Weights of a small GPT-style language model, trained from scratch on English Wikipedia.
Size: width 128, 6 heads of 32 (3 for keys and values), vocabulary 4096, 4.22M parameters.
Each number is 500 + 50 x the weight over its row's rms, rounded and kept within 0 to 999. Layers, rows and columns count from 0. Numbers have three digits each. The size before them is the row's rms in percent of the matrix's.

# layer 11 MLP up, 320x128, rms 0.209, rows 14-85, columns 0-63
101:536490525514447526480482527486514448443515401562477427415505446371375517514470494471452516578457586525579481527515416596557606492452533546482482580544526514486502536577423516525417509576526488
106:460517477426441512552504512393507496499442500472432377457491560392450528498437455403469571490526419545407510523441452508501438587483404558517428540497493556529461516572570537452485416405552506
094:509498459459617396434443491534538470492580408351513455434513443500441530592563462583514491514524525501482505513485466471494531502493459440498505454434492410441488531578441438452551462494432455
099:586535543413322486557427494424465512463462456489465555522519562555445576536518508498517541443533509508580541447479517487446453571608389505493574522495522580500487490512477585564414504481476570
102:531522571426465461543581370518526560553456500442465499445464571568388576482415393487571494493563483451508486478585454541506508561501517506518591444425406537471467484449391473462498471556512493
090:468462529510548518522597509546436499508566486559455527479407495577557500477532492520573409565495486457368484515537476535393520477443541509481478573508548486466424470413455482569522538521582530
097:515488517542470500513645470473487476412419527546505497490488471527443537501563533504504444437587436601556487464476428538526576541454432498517528445529490581481437469479587491485483560456480582
102:515477520532545515435482481451487627522616517486503495518496545368445511466355551534477490530474471523495594556444544494546535511488578480536469517516514421420539541479459512562462470512440501
105:580532500507541544510475531560489475440470456551487506489528425588471485425462444527492419463457468475553517514494508492489471456562505437504498452517565540499463467469509512389485480480535461
089:464620542500485485478568463496499624525414490550490464514518471512470471492421472425419525431511515403531432502576551471480557592457457507450427501526541551541366471565458478429467485516540495
095:450517462570471584545462452479543578514431583478495447517467629541576499559513530538507387496458484562536526436621483480453522433502539482515467419526405564505623481488562496521568463435569495
099:480591588464527480457573491473596452497473512622448441448453462491562460511457436493480487545495565485464575514603460564488474513518486579527569544511445531498573543576432516473501534545505524
103:495488536485641471569455558422497528496509479426562580507552450502411508471525433445462578492493471554542498522470522477479503479522505585463545486636499521457512529365496559505507463538466393
115:595451503486488490457539506548580510451509580522525482572477532502492553542467531543513532452573541647440460524531468520545430446544409497585417466432420513480445540501551493548552535401498547
110:510409491532449439344541482418423540428508452484510549566519498563479498491481488542404542470509457526453494513515468490538499469411469512517539568480547512514511682434449442657548476522535514
105:503561503459502464486495474440549562477498458433453543601447500397570533440443528550540480566522499466467492442510449518486451476414522498465515439450507533470572477570575518514521476526525516
103:517550439480430431515428487506549480533603415540508562489559504522484542428410504451530492566445562472507467473432468580494528515536456510493557486444546558478547560567501492536521620471614483
107:650486398485542524555519496425601402555525510463530528471520460540545515463439529466497529503518504474495426420490542519469391547503587438539478448629557379546447590433555491515490476475468565
099:519477569519486442537514540515495466593508577550576502486452569528559528524525492459570440509515504625508449493490446463537585487414578513460497522492514493536504476544475560492570531466623525
107:576447543494584463452517465495551427512597466521478520560585455508451518541507544462560493495467450466491477464390497513526450434519508465552484467374524447496471504582487441530463539484410503
108:460558541645460573381514478497496520506512614485445510510543450477508523507464510501597514475526528469484488465492468438527476469489518448420574452530492472593530562432459544512520598491464501
105:448474480444585476510599539452581458481526507525479542598464490432495355504507555510477470453488558558480510424480532438567454469517397485476510502427554387494528514540581537495475441477566503
096:511511495406560479604531569438422461607465456468477422587470516489444501456429554497522537484477511446510519546506487470412436629515478548529558502546436564482378378448495521577521454465467512
098:503456516552416480516517553511473517489555452512414531589542546492540577412499485435529539564523551510419477457522568528579478463515480458513541501593464565488472456508507458475478562527528415
100:509556452422466481572542542520528522379461592569401454485565518529464563434443501486546494524467453543487536568539413429529460502537557416479366480473487550497491475442530543501406570540489470
100:507490576442446434483449567445474544559486466529535545476484464457458575495480399384485605502495526493514526494493554519484488433541503499425562417479469406457404407482506493511395424481545500
100:497450563527441382509492553555438487566605481520449454495525528510452457510458521498467531406503469549483504551512537574472586514388482412485468497510533431550500527544508525524467471527498512
097:551527525490473496499586660508556402469501485444548597511523479502535484527577563524544485597466482469463545540471480553425540502500498526484529414495522504550473485464465484505428430606544448
104:518431543574444548506547544496555465561489553483550358468478622549529562532532524465495469553479429405477470528506514557536429366470536505508522460504487445473465512547506550455460420504542437
098:475457498428566504456587467424498517414449477485539462425533514502509532468548486419469539397594505519448564482505450536463565480500509480480434571419436539401538518570498417450485455514459544
096:567534558561562508495559591584458527465474487541522336444485467533486528504464447473425552553541509498550512529562458547546530617447618516465448432552469441461573559468447549577505449464389476
096:557539537440488571557415499455495439462489574458434473499500543546530466458458449406452556429539469421480493608482377480510526508519489545453471444453424566582534387433529472509562543567390452
097:462511492465510523500428482483532493558483600514606541503458417510435518463392551424446474454571483500558506559477467546408515485513532468484534568444517410511546453525578508503517467484478365
118:531573460481472465487527511579464410473511505488577523524501557512622522534529493478530492493487561454390425514541548547462436428554470496548489540463565581393446408519503505395415452497517509
101:530493529495490569631527527511499510543400444457499502472538537589462478562508466487538497466434465484496540549494471566538563443560454569558411503571497543524591517450534570512510492412576562
101:476435539488481614507490537470453547526528543495560541564464458459478513553459552510494550562474470499535492500470493496523520546531491428422462433453528542525533549485559468539594427502479453
098:537503550480504452530509488437550417576470526447502493487492510410455476472453493570512498536523468483568513557429505399470549416552559524457500436578441505530445472490580453526487540541496543
112:474486503470438519541421501538325456467423542405471429533522547483526498423532473531556544477499543458562570520538547440571418506524543497426520502474458506418492458535527448514515570531462541
104:513530443542466483494590571464436474476492480564472498435532536533537540440532527558386571468558513501562489457501523452578491530541498523421579493519558445496448516571495549494452480492484520
102:508564540566443532453512463460454487516585513503466477603535500513566456491490485476571484363489476481466530522475454489549536583559431522502496449501486504499490595596566492508485401457537515
104:599403472483480431490535511599547503426456455535499426511426517491509544470532443427487534543483553470442662482465592436518498516492546539480487509475560505541426484545495437586534459443414511
094:506390499574593357507546500464589441548469551511577538574560525509488604480435545489467501544442514533539439514494511470547493470540504482523543457520545531471408499495431540546488526542541429
118:464415444473500519469579429497514510526547499505498334441475508527555565513533493464533472475536527445468627481423453498429432504495466597519563419509365490492455628505495474508589504555483528
099:507576575609403525515460500445452518395560504562484406490503633410449501470562387430470514487508520451490477486499467419489455509550586546443411561525535495491534492400531640412489473452500459
094:444431500439479496464494559494478473383465612489408459472557529505493432482458493444477485486474591523511532477462467515533494500537541511505529464410473444635480576452454479593512542526474491
104:452582445448432431574475469541426536452512453541473474543471543537562497426528610482541545436572491412592482546510492460486438587428471500540588521495470568408541520495493515457452478489460501
103:517562509534425435394526420600455522456574468638497543565552447476476428478508487522523483524493529458442493592439463532512463452574601543512430530487519496510441495498479535535465442506512478
109:484518520409477542519541441505469537467483458484414521522514476592460570469522382491468474489490555479518500560431623515549461409485492482455504445485438519520540488547509610497384533483434591
093:554433391416491527556312559410552568441459444471473469491522558574470517541443464526522482438493454529501546497548414452569547509516499493447483489452549517595430528418507460494470543524466564
098:568577411517435491464537532517564581474505515497530577572520454515574552460569524469573433530478469575419463517513481500468576453540460399430482496506424488517498499588448533453519560553533505
099:554467495534538520598489582441552554485449560474458429478459456521462486511476540600476518403464509494549608454444490538584490533493540422595530471363446469561509491445469425497461475515508496
111:506529492496544489472567530502534539532478421529510606500451426595553537412545559542510528491619462453483497524434538589475537512364526481577544589571518592493522451398546462551447540532531519
105:424502491547486480420553578488550541508490462476470464512448539572396392449557417536466507524522555463429492516533528546496531487473455551447489498464436458458465586536509420449487544501523524
094:616646590524546481572491494482528543509435522528513572590477426547488586543463551572436564510519525581489506509541393536491426534443393445545541507519500452481528515483476478522440453442567424
092:520463498529557532537562551412433430451484515460431469465459542469449455456544418566452498421457494450491544532587503437441402416535517528434635515463488498555595464467536461436453545549537541
100:574452520496406452483485460519452499484444558450516522491468573555633515543654564420550556514546524508412483481494574523527457528507512547584482590435463494486465378577544479470449491502547638
094:505553507425496547458516536590511415490472546581565589360476490425501470483378501587494496489536448566543525450532531493476535451576444506401518508581509525453514492450494538433473562553527512
094:520564483453530536332551457481456494478498550442394493450549499498538500513462522455557479500491596539541580510568445497458544596464502495556480509452461493485536512572534483489546388472380558
100:391418510478472514498441521613570525497410558481488457461508471496486463455480460531491512451502583504457517597511480537515418489584475464501447471428580441472470441561526488565500475478538571
103:500446403474470457547601469484506470407494499378488518534502517405479457509528523475538543498493462451566537524456584474399560545497536432448505602505520489591463496492459496575520552458578496
100:467463536394431597614578376460477438496473456570462516510520538493571462473456532499550495416480438451476453483493514508537513536478538486542532470456457475406474361450453428482478518500473495
104:527546489462596445372464483505457469463507425569484472516395489532475608528575499463555529495495568550519483556466530539411535539567583537523399542470463526496442519525492645500560428488581451
107:481447521501435442485583507421469565414489456515463547493502470527450491414576452612525470530492564550491543478548547488595609491515551611494480503492532609534516446499487487612456488503506477
110:432511514519543464441505448502526546552553520552462418454516485492499583431508444501517411491501533468506558506508476571428512523558597500522492546552499443454361511487514560534477559465475454
107:514493496495475557430549546425528571521611563569488455483472517518562487516471416578430523456559528522498596541469560426467583538501477538545472489534531496522481476506463502396453432530539472
102:428581475585479400474495554562504516522411531453439539471433536459500512489417572431500580543551482555507400497553612464490437495452504480522469447487575483423469532514477545438497407507479551
097:468453470511562512557517407398500511461423429558577558510519550518511494536368472504591577473527573385455468479572570504544506531472457530459581515526589462544543450496487510544464469463541504
111:488494585479508381416496511498545503440519469603436426518532534556429483496467529337488518494417559504455495511526487462533485428552400435517557521521562470539475539514559544539452576515468486
101:491539542508546620531547508549496591630415457432423483540440506515487414522472479461544575505394546446466534507498539421433504481489501517409539411493481507425540517526489484538459497497446508
104:454440399524436457486469470495483531485460418517496388444438597471419525508506504516496503410478581473434540495526512475536536514442609429486509442586521487438449533509582434591507517515475541
097:447479449504542569503486435531460432467412502481531557485525623542489577519466548459370500564622507523457450468511540520498458443468467494535485570509455386506510427435421486534507457466572462
100:447536548532528479500592472464480449524494479533505492554550449450486500511467499470475586472548429545452573556533524450483489520494499390510449502457438489511473508414442515530470558475402400
# layer 11 MLP down (transposed), 320x128, rms 0.196, rows 14-84, columns 0-63
098:573513533565489454466516452503402490495523452517469490537460503495534500481461455533513635449530505484594469514414548433436433474430576444491420535458471501410547488575505486551439491490529490
100:483484615519415573463511536489513442634494525489559520503627515441576555498406493585506560464465540483491548509432470517536494508557475456511497448503632612574462531549563440545475485569531504
098:468510475488577501478520490471465466566488581528544478581483532546529478497511569491526492487437485456533540405505577448473521420485509473426423418530507479483449470419497518473512475425529546
096:493550562528489458462470529573540439600419509453454455389479515454531585525436581586455448474501453521471558431487534544531608420483471513584482491459497466524440488551441520514570449486509493
103:607535515438480481488453452483554518620493495487505490501569560440531532520589534483534514544538528477515477454497422574588567540440514583470567535444552482455536504388498564493478471525579519
095:549571604532463558518576535477510448527510551549490493569505519466492523527523595474462555547477493495649570559531477473464492643504537499535540493478602530558476555455401549517510500538552540
097:500386596532538478473557453473520344508561430493470529596511515473522533454575465451503487491537610512548441490513508512498457550540534451477470569549430459475436533523490524453624513502488488
103:496493494471426494591570442455452614493493487475484478557511510509389428589518479553428555437524470549489460562504398482463576457453506574456502477448503541539469490522539498537469515502543459
101:383510456425490524548549489433593574436522533534484452507522486567566446499527495542492424461385439598435479428571469576462531483497488519456603536398479465459495464429431599484523438512502516
088:369436488450437474563524525467467490612446491535534470495471472484430499433562484487518419420504489556478398406486478472425416498493470485515556427496459471465455463534470394535498515479461537
098:523487420504502596437535438494577478517534438486563462532501487507527463456603512410422517447532536464505388526514551540472484461433472482399486588584487575525507431430599560544502550466496445
097:562506569602565473461622517434514523511549420568595570454555448474490561585460517585424501485477541530488562487499490475497480425493579558550461516541514505559455572594571483605495452509514478
099:484456529437447568421392474499523511529441551444407593562435472432535470524417452484476492516464416529506528543567451456481479445526512466375432503474491486439551555485513406447499426478425540
103:481402433468484414500453514382592520488474471536562499564469554571481534534464494448434519457495410513603404474483515497497509562436479459532431562425574490490400528441461550488534406536520571
104:468541535481486533542541587495466446519505495497515482474518517471512466505451471479482467477572458456455528572429471540380499450367384618353511508563526427462559452562503522504527591459557525
101:479530420513525558523538514536479381489524497580493632551546495531442460451505493548534485556496558444449503584506519457481548542462421513591485514485408520526509450531583477570496455554484488
097:394451514532493442574468475459463626546406482392494567512527459452516555490532550503525531523516566463546499500566557532511474433526460494497410466531498564532551535496531468545505461488504494
116:560450407523482511543454537476556576477498522479577543506423557513554431525524481547444479424464540490431431527405523493532460548466470489534525469534530472407444531453457516685411505495529518
096:390447522547538499545477548570446442472482567461526488466485533524402520423527504479553516485494522480609516458510557495459505514508629568567424502567458560505552554549518450532549597472431498
103:519509552508547470511473529520596532431523441494477544527499508555514540450499475522381482415458470470580416572492512512551514496591401548568417596572476489534512395470547458478554506533548481
108:458464552480507517529531449408525476527472515461503448502533431540466465528543495509477500483462446454482448572490476482448471464504438465516504457473584595541504417563541484454513499533452515
104:448523484522441538478509556420594480558489580480531524544485530455461426527505479453571465580511437534476550515483490470505477529545529561554487525401472561530422517495505546457530513574497482
099:496442568488518523448497504525485514617442633485513587517483575465472541504469505553555494491562577454465453637531476475515467591564463554500423557559480563470485480383526576520519482425419437
101:456396474498491437581493559468461485540507629402540525541506532470447536410426498477522491442451550570588555553472455507461526458457520529487516513487511497466451422606499591507543447453468453
097:627452538583591529480466484479504461496423580488533492474553486564475449452505545526487480595450522370534624574514500614499524501543489435480547526542535490433500503512503449506469504497501534
105:456414472384480458508495547480555442493553435485501508532547518486386520484507605470537488487621536489537424506568516480533511501492552571582480515510574464469515572551449477523461418619571490
108:484488524514481537531522461417586446508432534549469480540520487640529507591459505518515539446454445455547471487472449519481463509505542566537509512476451538437466570398425446448539559458471423
096:552485521441553544573484551561419501542581450496473429529483516592522421529572505500494505566471530496439509521608497494494530436492448487498500485492551512413473457503554451514538427457513455
099:572495500540555530545482490445532484487541536479510592481460462532491528464521474481462481549517453551537573467478537499463488468555546534533443494463484505525513547543560416553582432477498513
099:513546524477579452510473490490452583473549466530493599435421519468525596527536548531503402475562557458460575549486487473452476558474451482545443535465437449496451520507498521473545471478422480
102:471461411483587522531547498522479529426567502493481511446478447454431526475549497609442451585553390537517455516430692527448496533550493575485465549471546439488530553498496480461519477556483445
098:489491475431492518635468514575549457556556522463483394491497456488510509442408416449503466522514463519520464529524458497408458454627550554513546497453527569462490438464533420514481445434583489
100:499510510479444490449467554437505538434537454520526518472519553526508487517559512534448482494402656494506603549578601443459468463385541468470491478497461571581486574423554536501520509482529527
114:537543556559488512529508553474464498475545495502501431573464514520497508472440518399530521390489559490442588575507418454567542448513527525527441546444452561431506567453485545419412464613591478
097:454509547400481528475515520483540471531490404498551588449508534562564454457449519503495542457509499512550474560486563490375565517464508535502471462471505517513464556497465580459546539545506427
099:551478426462474595516576425470459529504447444478467469458433494573453490490537538475449485468468517448487469588412462464364390523570423450436485436396483537495514498565444441499487455471424576
100:492518553560520504506488537400466498500592511460519554486479502553487479487493484526494466531574429496579558538478525468424627569540474468511563517416535457380573430518557540474490480417538524
101:520504506561409401516517506463507527416472480535434571509480497576535481486514628502497435453530470492563541426523499454539456536505476467511509428509527384524476578531488547455493425605499466
105:420516506491470479469458423550467412381501470462433529548473540460551401418581468566483489462489516451509521458549559529566456477507488494491557519571461421520533504446467510490587444526453437
105:420467406486508507405512385536473518541535537558509507444510598521489547510454422504463461477568547563460464513557457437462500502452528480462500489465547495470517385463529494520445521492383645
105:492585536538520512529558491427594476547473575499449552485560496565481445599445458502487533447471545465441572485485516488469464545608547475486490475601602435479461603522578491477503488565486467
099:561436451531491570459527470479508501505523470450507540396584457477571545516541570484496565445553549396503497474526481456551625471497486570535477466384417508481514551553570619463489461435560496
098:441594518551432519462526485541490421389463462437550418479502490433442541460538490449545441549525399454489483486580563502505406488534503552489474475518511522520512599490506506372522585551521452
098:484523483519517470455535482544515440376534510560499482527501543462427476472503476565444572495499489575506470531530445444497605555446580577451486489546524483503549516551496493418469418427469434
095:468524540520514466514545486589469506519507477573400548555444442460536496539392448468527533542387441518451467466452542522464467560466488533528491500512501612443435439487478499457553474464518410
101:488513436497391463488508494622505537516556503509643557538551512495570498524490520572561504500547610455484552420427443521432504495492527491449514501598500477445544456443537515479552522435468414
103:403506515463496497574563526583391525427481464474482507447489533573530483581465574477554427567453513491460346483551577570513487516509399597462551570552430461452454537491505516478435582470549433
108:506438524448503483481557473588464568563484531494490475450581481497441425473517503541421407511559487503459510445439544417454477482544504470534532549448580517443471531519564494620574464420571444
096:557516489511492548592507517457549449498541499506451491463490503508437433515527541442460496463474417430546582482405361569539485539500437417540483591490477482512444483476440491537466456521509448
094:482591510471451593510476528549452446487547489453580453550641548519545538490454466542456546481534508575582478595489442505514470530498426507480472477548522409511527464475509489625517482574458409
099:464510526519483365457553443505518471573499535572546410459573533449496509515515445454429543508597509483520484525525469423557476630563498564489540484504486389568501515523494485458519537464438496
101:477481422470498510544508563508545436613540470487488511432597500495481511476479534452414513452508480459475476490463504456475482447498554505532494541590544496581560551476495538499425471492532618
105:488567454493594592467498499589546596533522524430541434563524501385544494484457510513566437474468458415474564505475569480451494564456478469571547399466499527582533519511531515527483428507493494
098:550568514452492499454454519452553540472557498511439563543578612560489495542521396536483445474490444533551478521509474514505445498454456557493443433539491471467519526516510542562487447369485524
094:528451501493489450503510490408501472444526473516420439570565400504461559528520529511408452543497553476471566439480425485558557480485492529508524492452457503479552493515471506553516491417502477
101:441516500419457464509554519546436507391568436557432599469481504471498496574519487530449507476559486460467655457507457477434519512508521543477475424484529451460541505549460563492488580471467467
101:485498456534578533540457466440548539440473516445431443483516477496542540494558585456578489446519506451474631513433533456403471543551542463540504501455473555499420563544511601554571486473552474
092:479470459426546460458411466477491529469532498548519533514549575452533512493518532496552522436554438463485488481475484472408542585489466448454529537409496396495523480502448515555576607450496604
102:517487478484572466529618450405497456459563389520463451371543544550636530415517467475411486539514498521570601514486501560509490461473517517421513507517454504491445572447416529489517471496536512
104:524520495516475461427553427525420583498527397494446456506396453530543451605434514526493406386538463451445455522552522444626485532514506594501480602479527448442513428547561561550527462550451598
104:574501541444484451602525469486551523464601446529462470513552458503474506629509481479432495492575455522496448393462496481522530457476525573531537528417525480474464480437530512422659561425447482
106:484487456534420544474461518546538442508512615496495558512527522502464453527477461560522497571524418491441556539530520420514462477359479569539596434521556466461455512484565533538530471487573490
104:485479490528570430483484533463466454595529508504458594475503517506540388402494492535507532477520552529473407457518601517486503448508532534445492469462494537469599438510494374487480587463509410
101:377473507519477460524527490443399476519557469500524468471569511461442632438488507466504407472448532446487510428582500514494558540488537576496512533465375504582479557505427547504519377510417505
101:481429486514492491563505508549490426546533488494452552516494496479511421435520468455544454521472515492449310434458474543471416491568506448483601579379465489517499584534444577634553528496417509
103:466500539458549472437575539508528482506456524529450531386495420516473515486556533425494446492508481501520447613490511480469487522620615474459535481432480540540537615581518567557496449551521568
102:532444480549459507503431420450541564513464569477514448502607404470447460533606507531481503534488476490567502530496515482505506434532576493501419491469570545517454506490420569551581475469460505
110:571531534465473602549511516514462473554586477582550429476486497501495445452481608567498469474513553465496579493520390577507515450403470564521534475545490437508540428353535547432480498435490510
100:486448525352551480501551399420638452491510474488545528513426512468464472539449444535528472592568525471448516564495456466557527453483553478512526433485461461577551502449519525572498497513480477
103:562573489547493375400484590537555561475518518482528467526492489505531469438464478530400555407464565595498549446501500569526490468477576460491461448581402492507503482507511432460505480475512523
097:452453468525535551509495527560500517500594452431485516624517522466415478415490484484573557452507556446445479450534465511463369453562504546547490477562487471554530495507538430497484504475425524
# layer 11 MLP gate, 320x128, rms 0.205, rows 15-85, columns 0-63
104:447490493552576498445522471451503551484526486456467562537498543487584564541482486429503451507419496500442510484427493511554444435489555437628474440561555508451544386503593521460579486424448446
101:436478517556493481440444486531558519571399558505523470446468465479433482628505532529551421495611561491525521465510575499535559482414578477521493495498494418467539532484584407475507557500497506
095:463441521510507578432508478551490499518489508490561458548512482503505341486490472524504436550531524434393468602481531474556457397476501524580465517513405421535479494492568382560538585618608426
102:519492491518519500496537513498516463562537543455493465563556439465569441586529457407494571519518510548555553564472468515562526524515633515490478452511484555557449544464526421424456601452417541
094:495480448479534472543488415483410485422477469434495523503437522509504473488408557479473442550525496414523501456545415508457428540562511471497472548476396584427523496450454512585516561444495414
100:443434508577582468521460501473456490488594551429476552471458462463545556526582578496462506523517427457583464568582503504472462500616492500597522486562498432458456473521461520532493533448519544
104:503522492552473463499514514534510534463559489493568457518446456527598515401326492505498604550423483398540410505538541518518530465469537496592422519432553429504528497479485530534401476441464501
101:507455555590507442527438478474548491445572578428531477482577619509532365602480476463468556505503496511437427508481509476466403592416521513456501520494516519410511518397481549533411577481542504
105:524578513608586468513572507467536547470502491442516468498494543524566481462495506474495437526608503571516454559517572498569499425469570543486485515565584558458495429461442563441531580486522435
093:466476488541517440425495504483558431553482429466624579526491492502446503513504559564445429576479480487517453521490492459457387591433499575433509483521519530547533535418491540413481568554455448
094:551487513496520510555466523466444552470477510529450509431456484600409417426571537504497441470528470494490413533511538531564518460463532501442460555379505440564515539464410454426458507466476430
104:602479516493455498406478458473480439515575429465488537417536528495465499426535458459479504493499423584447518455452361465453514586579532510466452497583554535513472459535511449439447444519495553
105:392459448553506403429542526481548550481417491494546495501462544546558534536422615553569513424561530617521483580509480473464509420519503514538470477516398548538472509454523503471525447498485540
101:488547423533473513422530423483523372470447528518493561529490558521495474532526449516460620545474496471494519551534434471495505527332454547509523438597517557491438526549452525488436524444448557
109:513499527424441489504472375465432504507527456479417544502467552544511458562489486432553471476474538480552426587574466500425485550502517519478554573499555531489460563483438499393444546508418515
103:427509579491545520499551630520540408551477573475497524559414532471513428509503533527563426526595491517503489437499463419422485443409424343427475448455504573510504413560543503497486504468520446
103:487519600502462472518490541529500508478576501577482439507457571516531454487489555573559480499560507521428514550515506531534453449578556415481589653537445483569499489499544560523534427459476535
095:459448449462467443576522395393485503536495452573544553450481544486509483543489509517407534548529516535469448581537505512513531489510477466499440433597551449528512470464420479460449525425481485
108:439534479591587512512479427534506523503478524524470526413452575369476569483499595446482514519475515464470534559539558475501473634464488461395587571456532412537445468566547538473504467545401513
104:387396502556398530483545501597554542479583490518531391404482430434592527467487396493449451540572495566447560522512491478458514347530455534563488473460489605576578518537519572558529546500491477
101:382506506546577463514411429515599535577590466580532513529544495582454536474485472425539505517595530565400479485515452535523522490464519473581472493463504573510491540526513484580599472501503444
100:520514463517522502532530528476510432527519501471509625443362550475524475469548506496544493524369444491473587447589475546408521477561445509473420541417496607480436484552592533560604497504482407
104:528545473560515492431541545519517472461513389487563478439444477546490373520489599534536505456546442535508474542573487501540471600443445506502514572459532420520539454570558500475474526469486516
098:523535523596542500506407458471478507438528528565510577395463404520541399523528572437475424542522430490389434590492587515517541574485553443573490509555516446552448521541566476514472470537595447
105:487578469567536493425494549536509526538539482493550527460458528505469543554495544543524481467550538427598425577508421544518440506463453488543528513581522576492472540493489488543461523506569533
100:510520464479477554468527556458536499522484537493515519445518517453518540549513513500489524635503391581565513477554392445570381526515577536535603592575464461520585532522472562523459471529476574
097:511499468563562514534544468485571622448594574421484452446507440504510496558582536544633486488610508449485511499491563480496573486482509422478443611546589486468444478560419485567478404459530499
100:501417488614431586542540475425544408426540477454463564487530463418585508466471525502471385561487432537491487574551417405469507596513431572473438528518475454447552494520487486502408571533556472
107:508574493427564384520538503516528528580513461537529548425562493544514451496463483501564485535571510509531453534529410555501533445487432505462444496503523425505470541439454566543472580464496523
092:464465477443527488425533530535469541436519496595496599506526523570527518521530554468503575457408511485505467583548387505568490516497542497515426396535415515549453493505540519523425608428404583
099:424523508496522588539507494498459469559543541511422520430462457542473480503545504482587429481484544454491454435597539552502526527534436520542444590550499574493479417466441472494578532462478531
093:443426478482584504620472539548471546495520498540559509459590469487517519491402484440462547524471548434508463495556601604458487517502536466535431559545453453541539495459497557515545539536488578
110:522475425485514521498476511497531548462439480429505528435478565482445453485523552514436487513486509457533558524483536533644467531507467516464479504544554510504515568554563505554537478476573515
098:500503475523588470437542462476532540451498516489507488431509567479543522581507481534403534604526543576411526493525488528436516462458463439541462495580396597458459550451428521475531608485533560
106:493473506484518465495495485524567504460534517470504511481438536487545561419477532433662480558510442526520379544484508512509485468531466529556373473507565386553481471491544456529474505517475434
101:526455397472555561528464542393515464561519448504550544535513511389444503537481509433502470437551601548601464459529574462543501455496467549592439504571541495535544499374506618440495465469471522
102:398465401480526488428489338564536505475499427532555546509564409438528494551495508506602537407536390562528460543495540489441492574488514513515435488550496516525424466479511418607429544402426567
110:534575489557504516563482497538518576505565544391463491457513586414409572473550468484546514535577545528557536540519502446465505434441474470468517506579515414446486469471476485607538488493606514
105:561575491455579475458562508493573423494516509494480418521505587478440355384505463453505478519540553536448494514470617427497479488489577513540443589548470511442448446510429567480483554516462591
104:560510577539581496491456525584542474526462449437455504411427484545601481489531533513448475534466506496372437533617395492543456457491428514466546453487509493517577388456563527541525466509460521
097:493484451447387512522441565549537508531534489494547582477553419584539431515589517434544444545539507397537531509498409498527535490477492558426535548498436487551485426537505496554523498465539470
109:483499459515489512432489506537488487470506495392377517540532498552471531508538497494579468544506526509589391495543386476520559496507475448492586589471591453487489523503478504496460433580426471
099:534491439459485467504377510475443553594520511501501487399504492484479486610464529493425543446465447449520404432604511546465384520566430653511475524501549517471464463498547483524411519469483486
095:414450418510501543491442518511558518481488513490541531475611390528542538517536570506475414498505506532457467487548569483497532438529485394537542573400556423459491426606594503498505500474482558
105:486525507518588442497504374505534458527529501533487500485495560464521451481522494571604530523541524421546533619524485478574560503551487493492541561479459425494427468528422580546523452453511532
101:450462406505454561566518515493537473533526560542502495500465550425484431495446592517583444577470504517465460456567532483453527499438556564334477458495479520482589425604502454485438484542439503
116:522472554472456570421539497450497459512534472543512430507437517539432570511522631518473475534511541535504507518493485438626487602573429474489563548625587488534514593474472598502496552498589465
095:489487479494526512450493432511480517592535410499415415444464586529533502416517557568557497464433344562410497483483483416547400539524491484474509539463504470481511505490567608482500562517434480
098:519453432482476503608517536497546441526429537466469512553541458487566534494511568528400576533411470529339382574514479545501527481484510458559480467434592491475554476542487525497516475518525534
104:395492546543493514383559511484440460547544571597560600506445487495431485570493460489555502563560549514462493571428459442537537527489581563520462516508513580536540490496487511521510483527448494
115:542523513491502478613508517581458505611471474569452484537484506497439494416492448568562473458593521429471482508567536473545476589503511492559601385595524491565651507436458579421403504506534506
107:522463573502467471490441425525569563506470404578492481441484423484502484625526491561536558448517523540600447508503475489588443535544533403448561503447569471573528431500435485432545500496494548
093:500492544546422442486506512469520543500532516516489503382529518580517554487411549468467563563577518363474515510473411495472463503570562507531485487446476370569437476424541463534486614475492626
091:525476499478469502513550476566511541386453528503495407452548472461480467521524440405535478503493517517545468472460438457529565583558541515486504554549561392614496494590464510506439477569415539
097:480517397442486520529532519461590494523533468489487572542412486452549532451509561466472505404535515586395535516574446422528568519463516458512508543485596559487540550519517524453543568594567423
100:475574525582556474518420551520504423501470456494406565526469438619497412593426488523489443610491478474413328448524532467463482510477511517518471474445509426520491510490555611571476526446514578
093:496461518495553530405537530447542520586478496491541563441440597463533568480444518523524453460501490557493490552442542456568503472558441540478500523528387596434446488541476509494562528472492508
100:549503512446507534513628416401459477490563461474514467551521509566511422509489532470508538505496496512443435427595480520525497559413540481432508428541475515550526520460558465499446502371442464
106:483515473487515538474455446494409453553528522546493572442528408413517526500534499526493471508519501528466396535616507549485589545485600530433521490502554510591531459504486505527458513504407542
093:575488425482523559401507537548517479489450514443506420511435500545458436496471460477437451515471563521476502574502504527542441503469485455519591509518483431640488613429544550551465548576505526
101:469593448550510524464459519465492515466489456543370463527528463490508491457501516527487507394560431537545524450526547517499556482444578491551497439528419395553559581456507529548539460544512478
108:460457516571549547439508589541540541514519531420400439469508598534499473385483560495457529580490514524531487590541380464552475518494495528396482488561512537521615526564559537493419481550474501
105:503470564490470510406457478522489492467532570473457428540478417462536511521496529434587500528509529394521464459522437506369514467526497488523519590542492502393531564494571595499492423541417447
099:476462415448536555428567438531534501558573559579566439372449545445485485562451527525530494526433522518495464499516454486502494491506486530547495470493504507536489514528477619428517487497474549
107:509522514470483465547500472456424487573452429410439434472495493484513441510436450489549489507464589471515522566497489436540479489503415516534609481476445493372563460556621465536461441480472530
098:499475501478423603449550506530567451476508414490525380544394502523550468429490541502636502495551548535533538462459425478479418500576499521464468504432548495493507494515500553525575507520487571
094:527454492587592458487584492490541509424582646481519470487510520529536564531483576500544572531515502490470538568431468542390429480506553586496518467501414668539490493609544477531483541471552531
097:526411486568503427483459562487562541515493425498495508507531477496414443509498579578462575456556561510422414498477529531536465569482519570521550456504432552624502539432495613546512549416499552
103:532413523544480514463487493491479483531483503531485483446577479368543483354582491449454424609596433511423594417531566497521491459586543555539481488487466580469513518523515557493509540435471492
091:585508542476499462445501573396514597415514464425482540475414422483506561520488463540540471415484488392520547467503550473563540531428488518564538535486540536536478455549464624399544514442529472
098:482515416533452503556513549503541500573538504511549605365433454501496519481527464443463426501511500543506414524468396541441465477521567511438523497540460361526493587549450516551519510426452532